Weights of a small transformer language model.
Size: 4 heads of 64, MLP 1024 quick GELU, vocabulary 847, 6.75M parameters.
Architecture: RMSNorm before each block, no biases in attention or MLP, untied embeddings.
Training: a variant of Adam for these matrices, 424M tokens.
Each number is 500 + 50 x the weight over its row's rms, rounded and kept within 0 to 999. Layers, rows and columns count from 0. Numbers have three digits each. The size before them is the row's rms in percent of the matrix's.

# layer 2 attention key, 256x256, rms 0.0492, rows 0-255, columns 64-95
104:490525386475458560523545489447496502566577525531473478529509482451498405513535571456466584513553
118:450530551500544457486552529427375506522467631530449510470512530522486501565501516447462527560469
094:537452589512535458424438493580461418411486496481554487564470534452511570523433536485517491491525
081:536450431560506479596546530504549478553521561489486569411542543482420454551611463543446514514410
071:512505553512508514422422456498456477497490513555468483555478481529531492469420508463476531467509
076:528462474533533529552565514516583530529435498486507488419452556437468529561648485538522456492456
110:496502460557474563504561481431543567460484473471530489434480508511459583517573479555515515461523
060:492589481469521499402449464507455503476450490528526429565492484527523505459357582455504537548541
109:470491482509438594532568540468584560495501489468465545468513463529400469524552388580473577496493
124:478428461515482537530508505566561495502444475497476468469467452429445543532514409613484476538454
068:506506445491607413507542478511465554442567486535524441413491554548470515526561537493518509523428
113:476473578531515395480465521479525453456562514529476572523440503532476469481499552524524582426508
111:521455570537470442498534516499523552531502547499442476434582492487567510533456445540425490474510
041:513456519479630413521506485514497489489493496476493514452477565503509555554601575495563533494470
113:466456512435550448493462486602508479473570644470468507438487498464493514506502537555456522601443
117:461500419523432489501478526467467393507525440493540574483527467490544534460497519428508541478570
039:460545436509427578509493551459505448483467499522508515514504470559474434424465491527451473492459
072:491512506458524433415521445511477545509481525514498482507515563504518510609536575487474502549543
103:445471535499525574532489523532441529441504531413422546432474547490560474463477518558465489575510
103:522534451488525415514499576511549574444618535557535507464510476638405513484518525542564475490591
106:515489488565463422539477501528527452438497532405497579502519474499440611436504484589500537584452
114:475492580544557462442498399443468413451485497430501568493469458447498612489461456467506433480478
104:421526438477493522603560575510559561462465460551528567490505476523434535516558418508480477443453
110:572530537507568498524503457495551420614526540438599508493580491453505525516461506485538445510460
117:458545456485481516523489466412446476571510420505487476451486504511608451554467506520493508493540
100:481456416447523553540594553534527637561536525551521459570612493516551436468533475590479531558474
102:570441559452462433452538342476442440582531464427477684482549488506431539471455652505527495474500
104:497400472536473491633497617575583520460527527567411419463505442483499537457504418523583442483512
100:475510436431492502623536518499535510478553418488420479422429521457525543491541456540527617473510
112:413585411547477501423527480505492580381606489503522517497494501454516449475533403451411378537486
112:472444508529459504476446573589533477482402538496462501628536489384591482495555459414542534517518
119:537588468545437495558520574489493441493561480478337481407500504509451476493482545418447523463473
125:509519558529611470442461502484381483489470529562442426517451529494535486538432556435460532483556
116:521510606540549403527546552491462524492454451475483544532510550555512526478497439534514522398496
099:499522484521498466526546537556577459433565409492542453500513524427492605506553521566619459438473
115:439519529532587509498452472529578566580323574486477412474457521417608366588513478505435538590484
109:601491481538511501510565502516577454526491469492561490440472488446425555480541525531549460457509
110:470504658538526479534438479556532461444494474493413567607528468442677559451429494524524408462531
060:516414461502500503580569549546535507477529506499502500433518556460479521548656487567546475509463
092:515462437491469516528580512502518527432495457455531488416457533512425579500626492602581464459557
066:518391500508503477582540523635523494504429477452450452488499518406450566526580468609527494526452
062:554459437464568387506579471571471485517453450441542522412474574468473558525612516569572472510488
128:408515488526540527527527539447507494534552474603534558545557511584519509534419499440472496573504
102:489561562527520473544469435508489586509551527576581476560566503423621548436432480470480456542480
104:531450510522449502457497432477489438538494550462405498489556421482476508473495535444512478472542
152:543527521540417484438451488461501528543596507550500523518595482547569510492320553405478478510484
108:452487540481543466463422473489503413395454505508491508521498592427556556527519547472529371459467
112:521557589429542419437385488543503452472422462508525550555525468521580618514466474479485548500501
232:512495524501545475559570492516530495478428565461506504413471562490464518507674562573582491498471
099:509558569541515483449383454522488496487442503505580443591480474419585495537435489417532569505573
101:479513537518499477514535487562476456462503539473492487517523530534482517508571569589457522412477
114:513476636574501464489472535534486379511370554438505646524460555386509574515492493471367581517474
117:589572519552459494521489487488542586505522526473588512513504539516516505533443529534448567484446
122:503556543505482533607539480458488453548574559488532498469466456436565584460534504434476586515536
105:495393417457569469511519495547540496558483489509496535574538437418488458484477483497536435527412
112:437535460449451512487411454439501504443458470489545474551428473490521534440472517489446520567504
115:474569416522582495563472561515545519457529505521542436560495540473561531505505388505452498532483
113:415591473505472591588494568448542577402522548518465470519506503469523419510576477550518527499416
114:492536510445485450496478445477497465454533577463467601579478501457508525517567481571492573434526
095:517543624514454490484454425483462530434491504478552452567535500450468449536478533551493560537521
099:496502428500535462495496512541510582505526532582456470427526501472494425503571580495481548510478
101:518538535477547357412478405502468488495499530432561532586588494494577598502433603504467550540501
103:519497583514477493391349454582477360486396583465525474584544490492530530512502601492603582553540
117:502465409503551504492645560530468618467600481550529512510460501523420472512538432619454435534447
117:513534458519447500482457472474427515530568454563512504577484462503558497522301474444487453536533
085:523507488524484486456454460445433504537548455550536489578496420496524492503310462433472466512488
069:487508518493526487552565531589574493494483534475435529425509552496466499512658508533510556515492
101:560491451514487549602595524554477489466492507505435466422457486494471488467574482511549494571551
110:515488524466511486437473505591505647512470500487519530574448471574595581487540516573549529531494
066:536467510499454542470391499458467479475596514535598509542469466544494511502378492481469431539531
117:584529567416532453425521558517563440496423502517487429549597461479562539390514561446473511522501
063:479505486526494511531570510552506482476473481449469544443466585484502500541675490549501544510521
090:528531478508536476509563431549556582460505492547406490448566570476509528550557519520514474563481
113:501473479673546433529475504448496588513511438423483405512497536576478517537501460503522565540505
105:497514409423409486470524523505529487453498572499545430503510439567509615500518517478497506557585
113:559546548536551486515501497522524440482490545446637519546510520574646472465476556511588435509518
078:584511423598571496449513466527480437552499519523430460450527522493535488592496454581543361548397
134:491487452502534445548579522541514488469424583500461527484503531461445551508621472596559492479491
109:509524525445582531561476538509494509369347493566436436460535468508478434481507527359437514455487
106:537546591457471511587477489451482472420414466478470506500449414427595577455524619407435545498518
032:467495474481547505477447508451558479460478583456566486499512474561413550373453433525578489481438
111:503481422584509544526520446395498474611568436490450526560474512573608478561437533541536485533453
105:466511508564507551613573532443468531546561410505436563567518467544424459537555473515541592513514
048:503550449569426552488472474521438488566586476527486520556483453475566463608396499482441476518512
108:572534479446387556473440502469470484504578496462502579545381532566433523555505482571375500594452
085:518557424526414577476511445488471536509563445525509492508460430468531480573300447495431460511508
108:570429529405509551442629548488451532495520463495539520504455461579511455557505496571431502516491
111:364497602483506551509484478500501431631470456455464341441534577461538468512442465472468505428514
108:450488452499483499502474476466508473534535508470389559474507508537456477503424482539459499417536
110:453484513471524521437599475515502442525515508481499500450544463479543550512545473494502563487535
106:514540423535577464445428569488454562510566485511454511563542515519504443526453450412421493487408
111:381493526538466533480501538456466491516601569549485584466491518546552574534532516562602503514482
114:549560460456459542571402540538495565515619487550526539583444391530399545513409506487595537492496
107:449533506523545590410497455526552426563516562520480477416584547466564487580444465504504571546434
105:527480518530527419381555417562552477508487428483438432366440482498390589556567504528524499439500
108:462576539510513511510503567490514474509562485502521432627463519596463477475507546466498521568448
091:517475500478507473539536567526455497423469601438481461431427591563477483479627462559549517469533
073:502563410463429531479456485508511556449579578483565477474453558566567529536534473527500439548535
092:483483594533580439555566518466429456505470422556419531522546446466419438497466465469578520421433
064:468554517454539469538626569512435564463400467471403505509494521527557500504597502574463554426503
059:452526501494516502539583589565483459486432521444472527423486536503465477543667476492543543486480
095:501474625453474411588510555557506588587506521467444456536525467476437463497462523447502617559489
066:500525512504518496542572536571517438479456506450474573451494498494495507546662518505526539484494
110:512490532463520508425459471458520486539410513549501496464566535453612541514449489463481379536524
070:523472458445517491549557584549398503518441543517533502419488528514401500500603474517575529486494
086:601541536442509480393371410511517585448456564523555438523474560515519542452443527498485429542491
108:547520479542539420555491443574556506530496471487486540426478561514486581493517608521453492463587
095:535524493412560513377477395551513552379512554512603492517458490515610537550471553576495440600551
107:532506481545428454489460389517545473526612511539449470560516502447543500588418580427381506466528
035:522529423553428522530568514469434513525524458515461511461497596476536428629618542486418509512544
107:460453494517504529510462521420526455480488414379573501420422489433576518490474490520518507492476
109:520523452550463527498456486480565454515559515544527370438549573422524525512521533407484451516437
177:486501541491534472585587552546524488464416530403474535427487574497471523468635470571517554533463
106:499522628522443479613514520549515590540493526454463530476533526421581515534492510461449578555442
106:626540462503468553470454489600527547521573547442506472505531451506425532512399458491496436462515
119:522511503564429519484481522473453494498542455522525485609539445498562489517278503479486464523506
112:440563478530450538556499591540559450428474479501584508401486457496458578492501496465486438432527
081:552438510463558554475498518464471512479561505518445514529592486557394470512494485583596535528448
100:545506499496533494575472579444446462503482457483514494525492570515411531480536525484497558506436
107:595533573504547512509526509484543354463556389489409547486444531451447528521514530437509544434417
113:423469498485508573560556565545502434470479543488488517528544443476555572477535477464425548432515
101:467537537500506471587545585542517539494479401441529547427492501536478416469349424488463559501453
101:563471324479584470459520503481467406450469479578553476494506440571462606490463476434513547393508
111:544431518513450548445439514466527427500439461527522522591521531594512514570489582475555385464472
108:433520490506535400540517506429519462541538612497570559465600531534500549479409432571542497493486
106:554434518506497424545504515517477502513472472567435517479448411419588419519443450412637527517513
110:544550587535484556477568481502523393552469544443523465507564634496536444500463539555396442458525
103:441438643477492519545489528506444563405458503460440524454504547476489450493518367500425521439542
109:449566442458471473498484538518437561483415503441563506353475518587505476509591436536482578486470
087:449551465450529517532574557519471505484385537520498534385463494500445539424655507544475521472465
109:449433480528589590580525479390472419533469551581535583534532479552475577411471491503446492525590
092:568443447521475515452448493482620517444451459451516446484543547496443477480544503556520448448510
101:510415413466485524508576445536432502583381549496447523516488496493423595474532553580410553475464
100:463515544476526489534542565470448544497546537526505530546462513546475563451520501527557552476477
070:497504527470518497535546503580543428464463501497494500386510567473454532495708532544502470504407
069:529526550485536477506561482578569453492453531477535488383518564474463502477668535522513467513419
110:467521497555446467456501480500514504486431469398569501431425526491435580584466485465485512523523
106:354482579524532503540438527427535388481481530542511532495509465558505465470519494477541440396514
081:492508521539473502469552397519568436462421531441523398404553566468468592537561504557514500494513
109:487484532536543495472482514480444435546442487482504415593495445446348499507437550520444560461524
114:458439471526497490458538428501526452571507576556493493609482456583585370584486643509479409573469
045:434486419488459469500427534406481570467493488496483539525469440516496451459447509494484562457534
105:551418398443463569559565549508522429521477500485513496544568593561491449429486502459517462402464
070:455558416498469511547572615419468469507500533496554535576555458526463544454413554440534488520515
102:501510553501532535573485624587445457417651394482497614539496562543484509493462516500460556636457
176:528492487520490492437447436469441539538573453550519497597501424500544496555344498414468464520556
111:513496508506537412496419505504490441453407587410460621490528489466419406463562552496423526455478
108:538489493519481447628517504576501437468618468498402529478446480420424495537491522444452558465478
107:590481516478511594629558492453559565443504363479441524502459425488533479507518522519515483531471
104:566476364521477507511541584507529542496503479521376507451585561509585417453578497519510475463485
119:564467580508523506486387467391561511411368475543516498536518556554446484538413528558522529525518
098:541422494489542490489470406457508455509359548502572452467482518542461464568387560484570540474538
107:510534471440531609485485491441497460434541452435527420478540506426527471544480489438448548510416
108:462538534513575411484535500465516523506388548389491460508419453537501427556474429456522500440654
106:506466551480485595569558467494522482537515434527376467471553482480539584441529425432580504468501
115:444490517547534549524527471459410532526487537520460444557470414551536524519460526459447524487531
099:490490548453575414551535433549549446500482480446429575454531538528489616543519524545538471458558
106:551488579549525487575437414443541407490448506355486609504476570517484454423561545539535511468489
104:488549548453581498435356521575452537492510443409490462524536543398542466545459452447445509505560
105:460531589603457462483488472489478442500569505470524522486466559529459579510533474468598470525489
136:520508485572430541518494456510469519522564496474475450484452472522568525582430482456473493541477
084:508513421552445473513486563539483509428416479387521432355480486535496502547561479534481525523501
079:476499496480535495526561493512456553439405549488511479409482524433478545412662510533535512504480
085:522483412566443486459369455506570431551578484475591486486520481468534429555436517455504467434503
077:487537592425527456572436536616449426434488508449466433446540546474484517456590495543549563526433
071:497491566437495497544553592587502454480461486459439527423508556466443542466654467536474519527451
116:455567560458456509484473548579521441503611470450547513469520533505547418542492490498489466497513
118:623474412584405442451567432511509517475543581530546507481463438451473477624500551543404530494491
071:462483416533469541423448508394451528544496466545497482593478416531535477492371471447437511458528
082:546557676430592483578513475557528544475518503519562480467547605456531504535551478463475475549474
115:504498407556441597547458497436452503507477524612494409567532528476463463460483525525460447394524
104:458525549503562454509494522436478555530546424421557458558414525523567478433373445325534515480530
089:450495485465417528584495573526435536469600482544468615494550424476568529463500474444539520425494
140:482480518461528508529574506574555459429463523488527473424521530511449486509607557545500491561541
111:472526556592560557509397485549525540516489491484538436477622616477634529522520476452417484553489
116:550439586494553511609530527593538459502476539472548571461545590552427619460582426607586504468394
106:423397564471455575514482569495487466493617507544430546449577483514417543432499448592475576502558
043:465526437460461514553515602452509496468428499425481545475478507524437527388567476557549576486492
111:452549589517516452490508443477554553538410514481483525506542413587543486530527532461504466559528
117:527608538550542505403523532438434374459563518521577491547455544560425529462439545414484434523494
102:508550528471495457431551369585509466489400477470540552472468515542481598503473469502518430479418
105:481532573551509468429434437391524501461419536492518512446580461581462488576489564559504498526509
107:556524443506566480474489466429528541517489482397540426476468429500437464441472450525483519510440
104:530512424504414438420494424598536536390432494485518557427493449433459413493500490477406561476530
105:538514441445485551559507456454504457564431511477496541443535538476492551420530441662441516450630
116:466480348462503462439544542573481367569431499598568518464533479560518510406466552512452497437546
105:471602610460523490536466418420513541408422483445566461557531429533541459598425451462534488612498
104:480543537511525452486452506467513506469547531511506444545540421549432521452497484414556482485446
114:486601489414514525531397434534464497445620472597471518475532452458509468458470569505478487426435
112:507477598507491539595451613504498597443465453477441541513544573527502502545521398409554599579454
106:512540471365533480501437512489463502464583506571496477525522486430427439473583537492445502509449
111:483489514459461570514462590507502443590495470502404532558474394481444586614500463503383520463530
083:589538578487496447527489594506440437530519390472506576528425492422468569478512418399517505538498
091:537429396469523325426540529468545526525472613559481584481515453468441483585498517400393492486501
086:567486448530570472519569472515436495434490459471470488461508512525494539488504414558643491404510
093:497407491457393524466544538537556442530549479450518653474493472498544515521500503456446435580502
088:470464476485438389447662498554525534485503502430605543444516436441479560495511474500482487471510
102:493477570583430472510445571548424478549570494459638557521503491627473454467499450501544464528461
089:459450496436502510465587531521537436565466565476506488522522464452502577500488548542486540501443
107:565591474439480470506441444531527446508403511403489507510440512505575567487488507542585367566515
057:441545580511501510521523477531516506478507456452517521477507484513505549511576505472521552482539
077:537496473502501490525451584450387514480545518568450576512486511546475411497447434447452494574453
063:482495492476530536498570432526580549483551493476512446460536553476585566524595575533525535457583
119:586470488510658416534497531490493530581596416539430527536536539469547488515472496401573486487487
109:576546529529555449573422521439429514533494487513417557484490503551514444431469414479503472514481
062:498458493477569447492421616511477466486413495503461521552536492468475519485423450410489502521491
097:523419531473499521463481524531544538644591508494493556567496457517515435488462487456471487504456
083:525479495475492504470430492493439504480455480519479507591498424496462461468366454437483520511501
075:504499461530438499514557448494503501501561528502522422446453549496515490558599538600517455494499
149:454444531464551451511550499536522475524433560508506525431498563521474485532631515540520449486476
078:478525498482430548548479521509512487425659497460521493473455536479581529517515522536488479518555
095:511450500448647500517491522528482554529402557461415537436582528412506497533484493502440556493597
083:566512560520456597500503453512502503486557479532422427503511486557469495454496517563570440434482
088:368491499537532487533462516589508451503449592439553451524412458518466387474544457532443540571475
084:478513505569533435471446551495494501487595518475485522546503511560581600529480504480516505452522
082:467474499574582477467474485506530506530403460413500507465520504488415520539491471483539515464592
076:580526502430589469499458427477446557496492450457545519414625516443515503511428441545548482480511
082:442496464467420434489467536500500429448538507481607434564429524554579504519479488542501419544485
087:469460472472370438464600567556557456563581496544598547485456508507555522508527524389524469566372
092:533386467459571416452502509502509441424382496466517456508476513597478477546454534560585410496523
080:528445553438466359464564454507548538567538535560556584495555483513597549483499486433524469476471
092:349521437571611577471446515497502568548495560501510476486559536483528458545513466523475486511518
087:527548541484654549517500505446506589669466533474544535500570546466543503512516510477493429498445
081:438543550580602570487483513446499459491419500421471499589530449547418497466518469544561531480513
098:469540592496499504588483486479450442502541480390538484512461468489617472436489425573505456574515
078:519545602529436507504466565507373371515484445414566579493463471480530544498510429456515410587492
087:596697470493534502512486422386504508397402526504453428558446497555513503468522535562503525499563
083:483405556577473523501520503508421495473541479358478556478512519662554500459494477525618462464566
077:591431423474512573494509429461536500460508513471500479525566483475461420519511572521490539492655
078:529547516435612582468467481451456556499487531538441425513522467462464530488495508461455651479491
073:484450455432452459441597373595565484504514493463457513483517486426530530532521494591489524437554
104:406588574459495471515456638469468481443545497438480599458500494593497494465500415442445608526420
100:541530523488515589512465578460447522540597484581495565531478494624473425468488494405513496513467
055:521437510516409423492529536482501449576476515477495515495492483487465562481447461500501472513488
082:538562512511561549573485447437481578423511415524403542408520554515531468468520485456533464436514
077:488470528525593507469385446493395431459455520403554380556555502552470495523405519556537422443594
062:492458506474493499481429590531496462490424516517495512591519470506470504458390489412504484518476
094:492542528530672529505476507486507475530449446480474512514547532473423576471509539440480543460563
062:501407482458527455458468580559481451461449485517491487565546494500483541465406504423539469486449
060:469425495486525496471436594549517457459422505487546496587517481516449522473414501456510465504473
076:538577521524408515497476461453481505503546470466528558445522461492524454555495401488461543497563
064:514567475514466542514555418445473538558611464501491482461485516489544478531556528548464557509542
084:605619524485574521487462503436447560511488464470493564532567502463558582469447489492529434477500
090:601525551553599494523538470491456540535529486454452566519545514435560539488505525473453558534560
086:565555566444311555500534460483481537559490551572621556521504480489560495524506549433413384547439
090:414501487495398558515545589549543465551584532519513434562430494494553545429573552491473459539447
102:456483487487573438508495482521503422512369541499521600461514503474414465543481499458533533548422
083:607357439503458477478596468517488579528527415539513468427516486409526530484503538474435415493532
103:407562493589515552502391534456479472433390505424593487547500497555401441533487442560506571544651
089:561483438564598432516575493526542497595476470478410552435497561482425503547463501417504560475500
091:565513466515506514543509457538475558540583525615376484465510514424489546470495537477435626489450
107:552513585511532458477484438538499523515524439523503573487446470440469431508450486429425612497610
088:339547531521472520528470543522517475531556494532578481586435465526473491506545488520465554534403
088:553511516451518490441541455521492530512473543492611552409547513490564405515487457459548442522463
085:586516481464607454535464462503428482446461570498430523454536529465471469491432493546496588506505
093:616455529525399430462564482468502530572558491616423535489565533513533585513518534397438525465581